Weights of a small GPT-style language model, trained from scratch on English Wikipedia.
Size: 2 heads of 64, 1.23M parameters.
Architecture: RMSNorm before each block, no biases in attention or MLP.
Each number is 128 + 32 x the weight over its row's rms, rounded and kept within 0 to 255. Layers, rows and columns count from 0. Numbers have three digits each. The size before them is the row's rms in percent of the matrix's.

# down: layer 4 MLP down (transposed), 192x64, rms 0.299, rows 3-69, columns 0-63
# gate: layer 4 MLP gate, 192x64, rms 0.198, rows 4-70, columns 0-63
# up: layer 4 MLP up, 192x64, rms 0.194, rows 4-69, columns 0-63
down3 115:151153127175186126127128142123084088089182118119151099131109114047079081136106128086088153139154143167133090140094123127125139081089035126132126155103114130157107079122189153134144118116061112
gate4 088:146142150186155141121129019116165076133164155160157128158122136076139129080130124132132133132123154101078105113163146203143178043093117143119144092128153077122125116127137123107099071107150125
up4 090:091138135198069138170160093133184151098148094142125089126058156182137129131184128167149126148137155078165116116119153146190164081135127127124116086125076147118088064101100152116108150153164116
down4 087:101143151117115119054115169067095107226150130136168160120124086125148123133103089103135141127106075160132190173149096117141098196146156098118131097109166098137122118113110087155125092148060118
gate5 085:115144122113112093103129091134097133110181033167135117162142128027074181145155073140133102133193099139142176172083108133146112138135126160164143106110151100095116132114089142130144140102151084
up5 084:153147130092099135117135130089141141138109156066108045204102164223125117185128148147129140117132178117165100102073109111147124132102123113191123142139101189114171156106119130129140102176096140
down5 089:119146113111120130077122126147089153121159097126128179138142108038124213129120082131130119145178130129134175187126105189122081135169127136122121118133151106149098101120129142104063138022138125
gate6 102:122109145156126142183130130111127093162125136121176122103121115066147152094082113171111117186165137113127072151047111063089105148071157195110205166138128085118137138146133136151169133102116117
up6 102:116071105169102079159118106095134106067176113129153165135119185146111102143107140145094168116104165143114144199132160135141143122124105120055095145120099126106128121095097166066108070070061126
down6 105:132147119166163131084087079161136128105108137169130153056115126135155120135164155104145072126078216103102163146149186112127143142111116132110045096110114173096129140153154076109109082105171109
gate7 092:172078157095137093017146206117123153112146110152182132130190140107108085128140155076121093127127143066140144112179094147109119112127109080154176137154082132102123110129122117149095148126136091
up7 091:132133145111192157140059141136135185108117134139122159134183116091115111066156109184080114114070086091135113110159135167071111115149122223154141134161167148168134108106136105161132109177140115
down7 098:098124122107154095074094167136111148121165088074146152147145157120171111161212191118136141156103117103156111131170133087134195128115109072144083113176147121134101136152151118084110110050169111
gate8 101:179081165122160124134086113172085103104124121153080147100159114106149081120121124152152091144107145054116143200119110137114177111083145146129137087183184161146075081102155098143113183120164106
up8 096:126074112088142098162161139153133166133116175096153101083154110157181096156154137162175137116127077178166138167136131097096054129197119192141150152136100134109072138103087158154111167106158112
down8 099:144124130153118154153132060124201161148138136124049102085144188120128145166107106108160132093143118110146166088117135158184099099121093201092159097142108180120154085151096145124103109099062118
gate9 114:120077133157167105081097188160082114153096125127088219119072126195131104128102144149104114130074138107122092101092122111084153162118148142071122121123111119152148044133161110151154095128095127
up9 116:138056151166129097122128177130116128159089140205139135163098122072140081116120123126137125101130162185120098139193114133091160115135072142111126153168118100079078086115165088171106128114186176
down9 117:093116124122044133104072169141132114145134110140093139116086089089154100129167127111103126090108159087109129150152177074130103106177099126090168108125065092068074090119091095114165088167141157
gate10 103:150096179120097112143125160152131118111125152115153120137155137140159091100146130191173102191051167121123105082047091148147139094167116049165084095123136136119142142131153108163110135134131202
up10 099:142140102128112105165126161120157136133119099112101121073191162142089139154106143120140077138161124066174172131018093140139100124185147138066114163156084110109080131111144142115113172102083137
down10 098:135151156136089093190119105172178119118141124166128170131107048155125167137092075148069107062140118121149155171094108165134117090090091139070187145113133117106090152170116158115156103144102159
gate11 102:130097082152113150093155159161158098098112128184148154121153136181145078190100086118054155130106169212163109094103127146116141101175115116145168119113136122097120093145180165139131145139059110
up11 109:105119097142148151150113120154124144114131128033128081183122120187096111131126169131070091139114090161175174098141067110132091184120166116158125149113130156191134115184092166082104132164107116
down11 112:165087081089165093119152090174138127093141145129107158098125093131160105134085121164094139113146164155128122121074065099059137191101153111141136161086104157147176040145136136137100123138070139
gate12 105:142126108128119136165133128117113134119164079125105119064122164122125184157124134149101090125164202082149107183069131126090179173186083131152109178107079086084099157139099128140182145135174103
up12 091:150079155108148106180087094158102125160097111052101101107128132042178137082119130184123106109128094091112178151110065133139109102142142127115180161131124158149117151122186086181138142166128134
down12 093:136171186115118144158123159124128150149129127130140069109102175166161097066179126170103118106199167085113146176173118127121169175139155148131119144180138141087169176129135111120158117214116154
gate13 098:208125124093107155062116101127150129046109185141144159072129126100091135119106140145109107081139105131163105154140159144113137103161114102134120059127171167118061191107076118131143126122127079
up13 103:162116153119149164087134089119113177114115150171149149151066093158174109086052146153165147112152086080142115112160125118113167099127124082119132153184185147148117063082135099118099069163137154
down13 107:190117129156053107143136101162154165119106155171101156169124115117058123081108144154143134105133115127082111144178113088125178079176126136163111156179179096149107130144133085123163120162051115
gate14 089:129172135153076181078166120106117163135123125149106116073137133098102141177131146084115157129077157160181172045143109097078129163130153137084141138066169091137127196144172145102124101120124143
up14 100:071062128122141129143056149066075155117118082120147179168076065089082118115156114132141116077143119128113114093165135116102093134152118093122184089142106139133102156130183095150105082135096150
down14 105:083140135101131167155117153147107200121100100124125109178127128148051150067167128144146111135152090107117152098103063100055094092182093180108122120181073173123131118103133138172142116140146128
gate15 105:169113117174136114120121071125071154109138102165124164094128114108149171102160106181066142126183122109121173140144097143129160057153179156144162136076103139095173146127107158118058190130149097
up15 092:170156131144163150114109112133103135107151123128136149145150151094099135101192130102148106193124174213042141140169082181101074145074116114148119156127159094119132151171193139130146172145118144
down15 093:148156090119097154088078110171134130135154147137171081121149080146141111103129176109111110140162165145114134149177101135128113174139070140131098155163161122106142169140170038071090168207105132
gate16 109:137135078076158095094076142118144116116130134072143138150149113160143098136082133147102111074169181142146094157109097049044173148135128073124148132098157169127162148171131126157142067154145126
up16 099:115120142099107146158107139116117069110103100123123170166168120138148126133080153154207059116117118141172136164096101063126180156147159174163116122116182122142105105128133104082085091177157056
down16 100:165071109118096125181136158133168086025103149106124168111116127149143130120036114168078116136106128111165144148114110065108156165105157150139117107184108143137136103101176143136098161147136084
gate17 107:139096120114089126090107156144104174146132147160096154109124135151179135135157149089073108195132062135118069156133126085132169122076222080132143102121176147098141128156113189089113142151123097
up17 101:034150125148135074142175124177135102128056133120093103152121136105129093207152103065166133182168102128109166157086119136139129172112128159161106133170125158123117121150146169065105145117130126
down17 101:143135114132122125114101153158148133125139074057174141074125089117128134147206084146120116109105151084122110123059120144114062130089078100117195086140133122097131138126105147120094146225136106
gate18 103:132115132172130185132104162080080100125110095094164107108076124149143075116137142159161151125121102100166187059102092122168108082145112086133158154093066129141168114127103087062083164140117154
up18 100:089131101139149100107139191085162147164062161101166105126089119180123044104042160077116163123085113123125171172138143107150127137095111131118132122123142123118139174090080143140128122067146106
down18 106:160119138126166115127153176123162105121052135166125169166112113161143058052129154105080125153146123134133112130058138151096158086173102114104134176152105123156141140173084101119148079200144140
gate19 091:146146163100143130111199102144098139195098102121139203130124142133148115123151099067143102127057170151118131141148098151092171138138138096078100119051122159154180137091130154135080190117144146
up19 110:124125111172120134118124130084111121128076157166054123086137125158092147165123184153150095131073113085163127091068127132161049108138143181132126166136125099088145124125143155121211156183140099
down19 090:116117102133112138176092118107142131107061107116114126089128127048157013203122118169120137125166166140116094090152149136119118162123076154137138092108120158150155113157109156149154145193159120
gate20 093:127153190131140101075218116134132067130160094103185109147126153123113175139213124176105130084127118113110144125144147125159086147120166170130139073150069132080169086136142116125101149129157110
up20 091:127123115152129188128110128112102129155088093136140151126094123126059086143111113127092127143101186101172085094070100192109117077157085033114094108131130167070141151112152088108101161120141153
down20 090:130128159129116094135179108121133130137133150107150157163139160130154155145177081176124120117120092148085164072071193108148172120153153198141178114124083143155138093100163164158108182144112044
gate21 088:116142160120152090108103152167168154164045131127141112123141130157163101101150147157068108097162089122095204117142182096063106175072148135122160096107131127118166150185105129151190127122134149
up21 108:076144126124099178176120118127164127153133175171147148125172160100093158165142151114095154108093123167120129157069142193115109102086116172091088129103182070149129123089167120109184059146105106
down21 104:146078169090138150112144130119116120142153192104168136128174073136093139172156120142089108145067109093089189161086108160102128110141119096140190072114153129172107120083119190120091114069109148
gate22 088:118142167082155116133097151142061144171095183171143140125119147158148085092151114160153130170073111140085170170104135165143109105072164142145139133202116146105093134131089067128126143059143087
up22 086:121038169128133160143117163114109090159154138134137177144097084106083150111088074174106136064106123116133154136131095086078118097110128098151162112143094058175097146092137077093169123158147118
down22 091:146131051118115128136159075098165148139073122178107073140125134187082152113135148063173166117156156168082128102161123109141108204129114138141112138124157119079141139127106178167120071173134105
gate23 091:121128116124136094106168123144066148153183104112138141187172113139131102155169131165147169084157120156156103153105100101111087048058194182120136110149133139135111085090076092122105078151138128
up23 119:122073077108121152176083083081092177090127143120137191180109099123105070113106101101149132100113117203152111160133079087098094093152138135131125174134157124177103118132111130099095118190105104
down23 124:060096128137161201047133161084048157081108129118104151179134106105109095136099111109124110075110089093167132141147101146099144131180159110119131149155142151134131113107099176116115071160160117
gate24 095:177102173133139088148099169086091123087179107113104103129122160148139101174218165125066056075110132137168147165103111120129097132090134111091184135098081113118110122144163146146097124105104152
up24 096:173136137138165117144115067115165117096102124119134176162088143063143157084141109071148166151096114120126139095130114183103122166132114107107053146101116110063165066196130137093117084105149096
down24 100:164137132082135115118108185124131169141148146126144151097130091154116083098179087102093117131100087167086146102152122118129163146139173131106130109188131097188122179143113207149148185160081055
gate25 111:190125126101117133161199160075093117104115156066091162122128127117123122157080096197103155176153132177117121150180128137081081083113119122116121136154177138105110147081129102149074123192112133
up25 100:137198168092129116126200116141100145142121137110185151125100103137103131082153089172175078144151112091153108151122160083189135166069148069105117103158118090144133100169149138139114085138112194
down25 098:092148108170159111143081101129131131124118191076102121123100106089104111111132140145093195140147153119112181111101116075077153122166127218121098090106167141118178156106213100116098134127139158
gate26 106:119105135118147100106082143159056099159139169120163126171146095115166050110115096093145103166061154135133093163126172145070099129112142090111193121149161175141145171139129079163115108085109109
up26 099:105126116214113093135115076146084153113136079070091137132141145038140181125182158128120107165134115095082116171101126175182144107136110118107148157167124141097098148123084115114168171132145165
down26 104:072141094125153215137103130181152162141127134118129131120085129134099132141186139184131144170061142142157155108039094150102111110139127114102087095115106148086042147135134151128103161111096136
gate27 112:148126178144066147106107155142088102108117145136103150129094126003157115084169134099106119152182091153118091159113068144134163096125146132120114115092175135074128118094102156122125139086152178
up27 107:109176096078126099127129088111178179148145089084143150070109157206162161120134149118124145118089150114131078089169153089101165138050136111116146171158174134159122183127081138127114103126102096
down27 099:223109169139123133067100055095091084169166121104142113173123170119101105164134111146121177080134173139164143150118141097124110156127101157110082129107122182102127134135123110163176172125069121
gate28 111:090078176125162185127093105149135069104084131119068134140159073116140121144172133133123110156068072119170137134094080141117071141085080119096101146078056095144138092128131117151136112110108104
up28 092:148069117117163163094115090114167142143084187161144135121174111110131120093132116168124161108115180093084097112070184129078069171143149085132152107175105068074113128090125146140143115082144102
down28 100:079166127087116061112062083143116104151107094112109095178143121098104158145096154163154067106132133146190156112172187115140076099132098075082145081143118116124122137117150149139127157110123197
gate29 120:177175090108062063136114134078161143144147111133099113093140141187119120128114192160126129168148203143134125114145135154162171086123097110075118150172127123184089112073084144169120098138103120
up29 101:132132079176106134191098078083148126168165087193103110087100114121115127133113126143110140080156149121063100087150121097097140143128184067134087104182139139160150166087141109083143070141101127
down29 103:100084117089094134126125056102076178157059160128111152153186125128132072150163165155145176133135163078131086072159101126118096136161104144127177147143131150070169100107120135107113114170125085
gate30 101:110174147153160131158169116103155143095130141121105102168045166185200131159143161103145158183139126177068140086106139115147100136124069105081173117106115129087159137115086125165097144098089118
up30 095:081144117139172185146143107121132159175125118146144137114055137139122132136125186128133098147080105123167171079159109187153062135090133148123177183086101080133136058124120119144127100078124076
down30 098:140138105105117066114099178148134123191110092094182175076130122043119118145130082116095121097138123098138135135131193110140166074145160142164097113132148123123135122157192108140103105212097121
gate31 096:165127157150095107124168102091153122083139102092177129083067122124084112155189166127163104166149169136131143102171095174161139088074123117168168089165119136149210139093146131125133132118081170
up31 097:143158135115106105083104138161101112124160127060136122198136179126176148090124115176168177182108110107135136130097116115143120161115221091124111182156100197126109114120083146141092169107158148
down31 088:090174141131150135116140107186112124193155120139080123102153155189148068142166093131133118081143102095087138082104164126151148141088114153126138102092159089091164153168174193120128153210134129
gate32 096:119121158117097151177104115154119121089162134109121145115182071084190126131094126127111104099164094148130186148079093134030086141091088106127108080087156149152144137148051102125100133102139145
up32 100:135154171148138113190136176174137174180128148152104159077130133131147060166168123110118136071125120098069131050153115131142149138160138130109134151140036063165117124161143134136165150133140136
down32 103:147136151146094131170117117143152107111141137139132171124141153090182106105088149147138144181124146123109055161172079157188067162120154069098163105132122183176111156125165112079077145091170163
gate33 100:129097142124152081094143128103154089140122132154147137185109070065088117157143137155068104155094087121167087105132102115096105127138159173163182138100126197142143091172090185129075090155147155
up33 108:109108146114048134126166151139170107176166132134097105091138138115075124191052113125138112119131194072100104219128162121143098118082113142078189137155123103118122114108152090112115117106129137
down33 099:120173171131117100159136181147127088108157150153175146189135157151086151114113137060123118157177096115101082131161101119134153153145076104072102155175132075116148153152136118141218128119174164
gate34 092:125096103190123159109095138079127163136084117127096096170118139143108205181083106088100121087167103124123120118117120126106205127135160075134174120131085168087166107160091108107084080121083131
up34 080:114121072133157120145136097148221143163126098107173136097151133155119130147154099115158078144117122119086114146136083113083113103149144117117133115109075129104222107193168048156156113162113099
down34 092:175139125126091136163095093144109112086171114113095094152154135207160149073140195193143156098190119197182135107107100110101124165098114115120114152122156112121116177113121161098165150166093125
gate35 104:151113146171106119126155126142089155099114113126073131123198095113089136140070122125118110132156158140130169112114083104123132168076129122197158112153116164128095072177079101080137054086106067
up35 099:142152104129122066085140120133107137127141057145160166128164055156183137111107088131087091107180089112127128104138107079127155133110129138117167122179116128145193087139071183081102129124087179
down35 092:125122092146128134161152209148139128094067169110125094126130132084109170145134172108151113150134094124137224079100089125076135123090170102137110107091138149147130090105157175148169063126168096
gate36 108:148051139164131169115110115135120156099102145150105159121102127133226132147144137121171138160062152163143107164098105150146075119163170083106109161170136142109135102050173129122122162166142080
up36 095:133111091080158136112112109143153189068094131130129160165105130164164179096138179142131164189150129132155175079134136120194153131135146124188179131097112145105076108159153175115099160149084179
down36 104:126149093130130121086109111146179130156162113128165126125139100197101123104119067194151137126184167109142095133201139081133182184111048116113137082100093128130125119141186139178091126140131136
gate37 100:172101105089204108116106114152093114175125140137160121165129167208150080090130161156108099103148100199130176119098171095123148067084122141151122095118113135100195107135142113169170136122113109
up37 103:189091126119140120131134118082139171110212058182137181139174116105146159150145091131193128114122114180062116120116110171083138116163133131130144113157121089114098130111090160178120095157092096
down37 108:157155121150111111109141155113131126069139053126175178078146121161159131133161076144172140126171100118096075138114068111092108121162088097135127141061103128159126086097119104157095083167094069
gate38 092:160106155074131159077132153151117121096094160096114062164131145104121149082121122089107053139116093124103060090120065174128202119160148119150087121132118138153121110089151110176128093129072108
up38 098:130086126163087087087146131091112110144054113135150140064131111141190142082127097152139125131102147088145064085167180079134141089127166126131117108182199134090134122135146113177107179163128149
down38 095:122119122062179113121099110098159124126070046058131125180130145147145150109168121101134114091068165154105143112129100158118105096113083132118152149117092140152137177059122097122100076188140106
gate39 085:094154135156140121179140117074109103105050096131145157107130111104152129170150116193135190144173095115099179155115170121150085106128057180149156153110126085166107112125203105135116138113149093
up39 083:185090191119109102112143195114120121151158125133153175166124118129123145129097104124133106154136108117122112151125091074106088129027206092181100157141120149129139097096095122076177139119095088
down39 086:117167080154145129155149135128161073112096149162116148089144138122122135101106158094106194118151188104123162080085176149101104126123046138137125084092124130103107132174191045148156124151167136
gate40 097:138157115149086143120127221146139114175061181137177176115139147182126108097095163146110105124110176092190094134170127129123128142127095130132067108106139193140108128101120096182169087133147142
up40 089:155162161110183101148143146098079128105187200104091097134105136113086120144137105155152115144129203158087081170099166200122131049137126109140143068150140154148144123101134127140142131109118183
down40 100:079105108144098112131165156075126148086065111079102149086131083062149065168097143161113141132143170100100144158084134119088119131120104188133064084156114122156124132115119082136182138155166101
gate41 089:122134159161093173147184150117135139130157049181108132147113039117070148193151098141115120122087125198142148128182099118122158145144130142164143140086096129150142110167172127145178147170125151
up41 091:147111154106113173131059142143146114163095097150102092157160121115113121160056158063097107149150109096196109185116153105148135149087078173166107122124149120131151149093116077105169139178118189
down41 089:128154120098100151160184120129116129108145091107147126172133099130133141164138096142127134105109077143113186164150149109113083123140156091105110107121054149117175134209092098098142101057162221
gate42 100:116140166174107114071130094112116162146085132071144178142095095158109073174114172136129116156141070115152102122091128053104122140095128102141139135153149073088128143117117157160190116172087060
up42 114:119136143169134103153101140090097198119150153137104120101126168154194051138060058147106171108108108136128170123100160135092079112115095112127110182161150123143184151122084113085085146118141098
down42 117:082103190144143124160148146112121155105099127126100138062077140145177096097041109141128121062104133121125105107092123121055113106146121161076109126142114167176140117153046156136146169106145114
gate43 102:137138144064154089067108102137133131123098129117104161119158090157162141092180223169119067089125123161156127187086202104140136152166136128130119100125099186125121098156109123127107168104095132
up43 109:100123166167210106118162135140087130123121161131128112162111127138085131186123088175122157098089135121108168192100144142112129112137123182127107213205128128157169155130150164110176177117162140
down43 114:101167150129173151088143073105138119137224169150141098121143164118112167151067109167196113148107124099153130114152074102131114130160106189115122210099120097096139136102146083117134104112169131
gate44 085:098149129133190066173127159074178105126143147127158116154153153101050111111145130142139114064124116066153085157130144111140097157099105134134154111206090167140156166100126105104142121073103080
up44 087:132136122203102107124161134116050122105182112179107149143101122075129161137113081127100104116128146137131139149176149076131092160177077149108113157144068079110114137185103145088128166128184176
down44 094:177157134108085177128115102161163099168084184132117074167132114151169166105076169135142148151121104154141149078107123140110164057127148087104140113120180174117123163150173059144105115118103076
gate45 096:083115167130071162114126133099134140101057129099209156118124148117138094115149141146104062094109081181111145147105178101104114138147094104156114144167109103157060118152141195077108095115108157
up45 097:118100194110139144154093151115112170118135116151189138165074194109098055092137155072090122145114146099144177140167090138104138107161119150106071119123107186136116136129144078093161106137072165
down45 107:085117138174090108167098187135103125066111094077139108179123162107127100112157133157131127091064116147118146124089077120140125064089093115083139197139085157107068122128108186132131148098104144
gate46 112:144128109144167140038146116144122144170145088165139129172079128167144126101181194117131128146083107136141077117156053115097142104071139148087103101170139152107162069105126095161147155173135112
up46 119:121094125092112085168147108152132076157168104135149113150107134160119156164065155159128108114065188161171131057191132111156135099127159132097127126181147161131178138131104145083152102204108153
down46 129:070118094123109155115183102102143144192091137115157145128158117144127170136133118125125150097103139087155097101170080050091141131109188113114111127093095176114144088100174130121124100234129147
gate47 091:113123133108109125134128148124128106111129060137214106098137062160137090105102124139141120073146163120137105115136131153121122100201123089043128106132185172110149139083120104151155097128190059
up47 090:092154129111143125113198067110144127070177112200157187123134159159104103124149138159127070118147148097138114127131218099155047149123129089153138099136139091161130115168124113109153136138107086
down47 098:100179164055175127145159097132147183107149172195084179154134133106128100079135126129132120132079090143146077122113092132099093160105085120124135124172079156077123106086130120118150136199094125
gate48 099:145099156132182090139151134146160082163124177125130150185120169093135108116145168091160153224082102125088162126157112155114165095082143117155065107153166167181148114102128116093147108104132085
up48 093:172114147148112154142106167148074089125163140132180132069165157140086101085132121089170120111136169224196143154091143096135109136104069113148153117167133157114103083127135097121129124107183174
down48 101:059136092112113134135190137101130135101120133126149137171103119086173127140052129134123159154120103047091130123179108143161114093115201132075068119102079108120186099103120167128141086134150127
gate49 109:138170113116096114078130129095089158149191144101119128134215184121199179137120090161089144153137112129072113114116099144127123127163159111135108116153146226127161183112151110128147131094166112
up49 091:181181153160168047134116129072070123114163161110110163182164143145114081139097128141100156107081103137101147156203115103068162112125140122129138134082161154083152153102120161157112149154154138
down49 099:144122093038111159144132087160106189130078151194126154107167126100141106126109077138094108120177154104107049078153111134194146113144143131097143139175133132172107111156151119149124148147071147
gate50 104:143137081089124089164128092136082072100122161087156124198169115111164104107141148141104085076135122130198103136150153116118125132121145136206145100142146149149201105213141165130099126127103146
up50 099:126167114103091156161142075087175098144100134095174183120121153133140130155183122148090102124107099115162148080141219074152109124130112138146153123135164122093141180210078165137101116136165121
down50 102:134149162163120180113117165097088176130120123118147068166087178123128123134131151139088145160106076120110170110198141136110163127129163141199126105164122099172124178201123134101108145090202132
gate51 102:097179136135104135153115127114111069108036163126124141100121134038095180084161098140108135128104111122142134091099098137141123114088154184163131116172115116114146103122085079070200126144148105
up51 089:218133122083122065147141084120108148099122126111126139124176141097138118151111130106154124154204138133139064214089140102133043129162132130095075157191126115138101139161116147138113108128135141
down51 087:110168120157101116086121121156096071158115116121125126113122122136085094104161111109104130091139114116104197101148167088041152170130127179155099145162171077126129132172133074105138064180068120
gate52 099:124113071121117160105125145098049198088094135110146096121108151099079095166105130145095157109105164094139091145107063109131095172138111107154127152133058146090101111142096155133087107087200130
up52 107:146115136134107159131124126128145137117132079124091079157109124123101054149124221108110146147145107119138091195144055128082112119180127116142082121161106062120096140143178124163145064156135078
down52 112:101096125147150079119167183122102169104115129110143081101102150097123060111105125099029087105167122134103063152096125119070129149113133146142074116097100104105144115117166122162181098159174142
gate53 083:102134123206103154140160081140122166144095161086115114159140130138120126117142102144149170136111159175160116145128157136177112128028156144214111103114141135098147134075210088153104107136154126
up53 095:121102164085152108108155173146103100128124101084150080093101110105117120107166176202127115167135163115109141160111074089177149120158124106163185128100165212147157107132131115110115080116054126
down53 091:179179149157142054087152117079112108137065088172100106150189136116175052161168147168119145158126177158137114161138188108123151118082142131120110157104089152130156136146127082093125135114138140
gate54 109:126114178148172109114125078116090080090106084066128139139148172155141148112119104128116142090109100118121108046100113153112098123164178101151082135166153129191197129078127154063097138140146096
up54 094:111114123125075208117113084110132127107126138190146118103151106084064115134137110136085118113129078114086128096100151174140153115120201153106139126140088083095101130040118131120069079143093149
down54 100:073119104143107128122078095136092001126106067112146126097130072145158094116146057130174121122138153140129076110144176136130150152104144160153114139102122106086118109123162121120140111200151119
gate55 110:127119137168127229155128114146108120099102170135180144114120131081081079138154199137135137120104164141115137115146177114104144109066082099155124110134176118092128132080174133119146039156103114
up55 110:178163111132112067115183110147154140131144130116114064166110082131107194174160168171118158132139159116134102164142110129112117137175137100166150078117132177140137056174161113129140195185154140
down55 109:089138123137150086126189102137170158203126118124117148142141105112134138122142149144135140102143152146156092100128065128220169202110169035168159131134102142131098097118155134164118155173142112
gate56 092:132128090163150148148082114108144108142052154157134147106179148109132185127126088098098139167153089137072137056152157171089087124106128079132176095073074106095120119130111171103178101155108136
up56 088:197159185117107109111131102124149092113148151170164165119078092194121131208143094151122194114075117120123155139106218133119132082122096156121126144099137147092152127083099083116133127122103148
down56 084:086088121171086128090148136091132113096108120107147108097126120047139101148101175135188098140137192073079118141092129122168139138133183154105073087146090211125140114110088150114109122105165126
gate57 107:090135121045078119113091133098138065120115117098132144094139203133111123139107146172100114114100147151178120104055118108154119157128148092058090099166097100159125114141103131160194142072133122
up57 094:201168134165163169052136091095154143107123130127112119122076062065127188129163138162130146144159142115113157073177162120160096099159141081131157108107156145164140153108113129100181122110131171
down57 108:112195086174163083135155091157093129149119107151092186126095150215081130117122129084133147138166113151127126070109122143125174168091156168138142108105134111118088148092175175145086132152158075
gate58 112:083127107076093121102129112142087121069155137093156139101138056111189115137140104090080160081155110113178051131181163114120148140133148128114110125123154197148138139153144156077122126117151056
up58 101:091115137085065132181144068126045136133127120151113114078149113137138136206172161081119178130091133099083138176134096164105163186095143084111159096118109132130100156128187112152120114125128123
down58 110:131090203138101101184136150133141121094177057139146178143073097141106184139128093135151150141095108161154067105160074124119128130110106087096136152077102100140141151128136102172203153127112096
gate59 095:168139101148104105146130119148065130172040054135169135070133138149159173156112108143130137163128165117109145115091103154139070151087129120119138083077189099110195105114133169119162150143101127
up59 094:105106116155103173199119085127102142120102094123129126125167122183173096147138147119100128116130159127140205105156101096147096121137129108069167119120118211115191129128122104041161167128162169
down59 094:113114196147092160125141107093114210175098102159177157133113128099087088141086132134058116177105118108149100166082099103108175169113137165115124106160088100141183113135103148097135150169092098
gate60 108:098219133146144090115140090113177137135135157124118134151149091115107086130151096130089172177146147143164093094121164052140142143149093146178113094112149125143107196162127169089098097139126049
up60 103:125144052089196135119103132109062154071125152088147156119137150095120157130118122140175144134130114207150142202116103116150107093149172176133097123122133153103167109149107174176101117114065104
down60 108:117178107130151106102112129097170134117071143112106053121089095096145068158107111145119114113167162145138105133105123136139124153063059140195126156124126168109105181194159129133174098155151067
gate61 108:150138153113136141145110142132118101187103147118159180133174159170104058117155146102110109115072109162121104189127085112114099091110143127151078123146121145145130052077069063134096123195152154
up61 099:126094160108152148169192111146139146163117080123103111106122154151119110151110162115144088099150142074073076101124110150110146107148107031089117162131173158083141125090127063157099055144134106
down61 098:173109163088130093132107129120104153137115106088094152076138140200168125152147179128151109125124160070127121174127156129067112158187146109168113178164131140132094125065145163106046097156134162
gate62 104:139082231131177161129159128152053136100124130146092131173116076122118179132123190150096163135102107146182161154141099104098140058114150118162132116111166132122142116127135165136197112126130097
up62 094:144117140131143129106128149151118102118142085144140165101137100109073156105157122204129108198159101094185163112139102108150142110070141125190162065128152179171168098061110146075130164125146162
down62 072:141170125117136083174129163082160178119210151135119147152091153121082223108159151142122114149121125118117111126112105150174130108171146088097083130131147105162146131098104093137132146022132144
gate63 102:146113124188097152156146148116113093097099114121118103181113096160168088071143136128154068109101109090120124119119118141132111113181083095144138066095169205203159091156160133125116124177164165
up63 105:104133156124101128162169153052113124088060122123123166111116149179105059056137097154118107126103138132137099143150073143090116125179127124116117130073134135129166138155114132136091127219116194
down63 095:132146150129081152131165168114119116129106151145098090143107125159118067064093128114126092123176145129101127141105146118139099081172124161095102083124126204139137105171215156123127094203107190
gate64 085:150157115089149145184135121181103147137094097085058124135208118142175135160145144104077117135138074127138129095129141114077156126111089134130146150096199130081140164087170144123114103171123057
up64 097:129148101175165120101116140165088180174139161087110182106104094039106182125150131081138095141167088070118108119100114084091108127109076142166155176143149115094168134130118099136109123174136092
down64 087:133154103149135117138118203159131131182215087163053145171091119098077157080166102100115128127134069103119127153129107117111129102186099140120154122157150085121135103152122141061135097166146096
gate65 099:108135125154103091086137107135180124142138134081142124196145128178136097118155236207125091155149130150184153112123072126132140153102197165131085131105112104142183142103108140136141143137094143
up65 104:192132167147118160179125120054143128087135124161121147104161086067191080056152114111138126113126147131116143151099186147188089125183162095147145127131159184137128154111160149105154128124170110
down65 112:153148144148137127035142135141110091145114138157099144064141180152159025118150150131136129143136136184154057121093091171100115135146140140150135120099146150141110140169222142106103128140138133
gate66 092:128164147141202091135130151141104181146093150139164150167083186173107139094159177077138103115142105143172074157092149178100111130055119123128099123119125170161129142078111098090117086153099164
up66 097:109125159118108135141140177077113083156150116196160081156116080096085080150057190076134140116115121065143107147143119152077095116123099154074139153183121137128088092136100116147131140136182146
down66 096:079098132195124143161105114175161128115147145091177098088087160151154028095099114125181074107136153115082124154121104128126131112079135149138129159123085131147058168094142100122131141183132148
gate67 078:109170113197115095155127109122119172114151187125255139122119162134156098114157175108106081117146189129145128124099128191157127128128109126122104145070169105147122157136150111131080108153144142
up67 091:113132145138133029163109079169154116173143147145142157157144116206209110134091104148117126142143164094067156134153156094138126131130112049128170119126156128119125132121148101100176193122124118
down67 097:137091187095163121158156117153127169147219155139095145150102141191127164104145122073137128137141078026141125133157112107100101146134139086184125097147154120081151106103104164082147134129109141
gate68 071:081155154099119110166132133140139127167108138094119119159160136163082168106076125183099120119173113104102184119113131100086144131145112128226127069081117152101159101128143083091130138069170067
up68 076:099106143112109147199104111158161115106094085174121120103196127162133150132116076122141125093162170102080096137121140075094095170140102084170177117081136124146150162163139118090116076103129050
down68 076:153112097159148152050115157095109159095171131112117126103095119135175109147211141115173137141054089130152123152164126152143134143108145151039107132149129101135102103113152124171105169210135147
gate69 098:055138138092108130182176130116134115114098088164119074099116138177106119146148169132097109123067131115123096086125162131150160105100149157076114180057118053160151107143135112158165089141075108
up69 102:128113167218151088132108167150145122107102165117119072142118123126084155159067155138168088138132174068121126162078114139155131113139061124120127143147062104155106105148140108086141154205130097
down69 109:087168110145070139094093160168125122157115168130126131108154225200134186123087167135135147125113166081145129129066130168142119149123125155100121120129116158146108143116234109131088127127102129
gate70 099:161162122138145139187086126158142143128133164124149147096148136192125111105160148181105131161147169122127163126132142127077147083080130125078079128142125112133060097174090050089094099198171142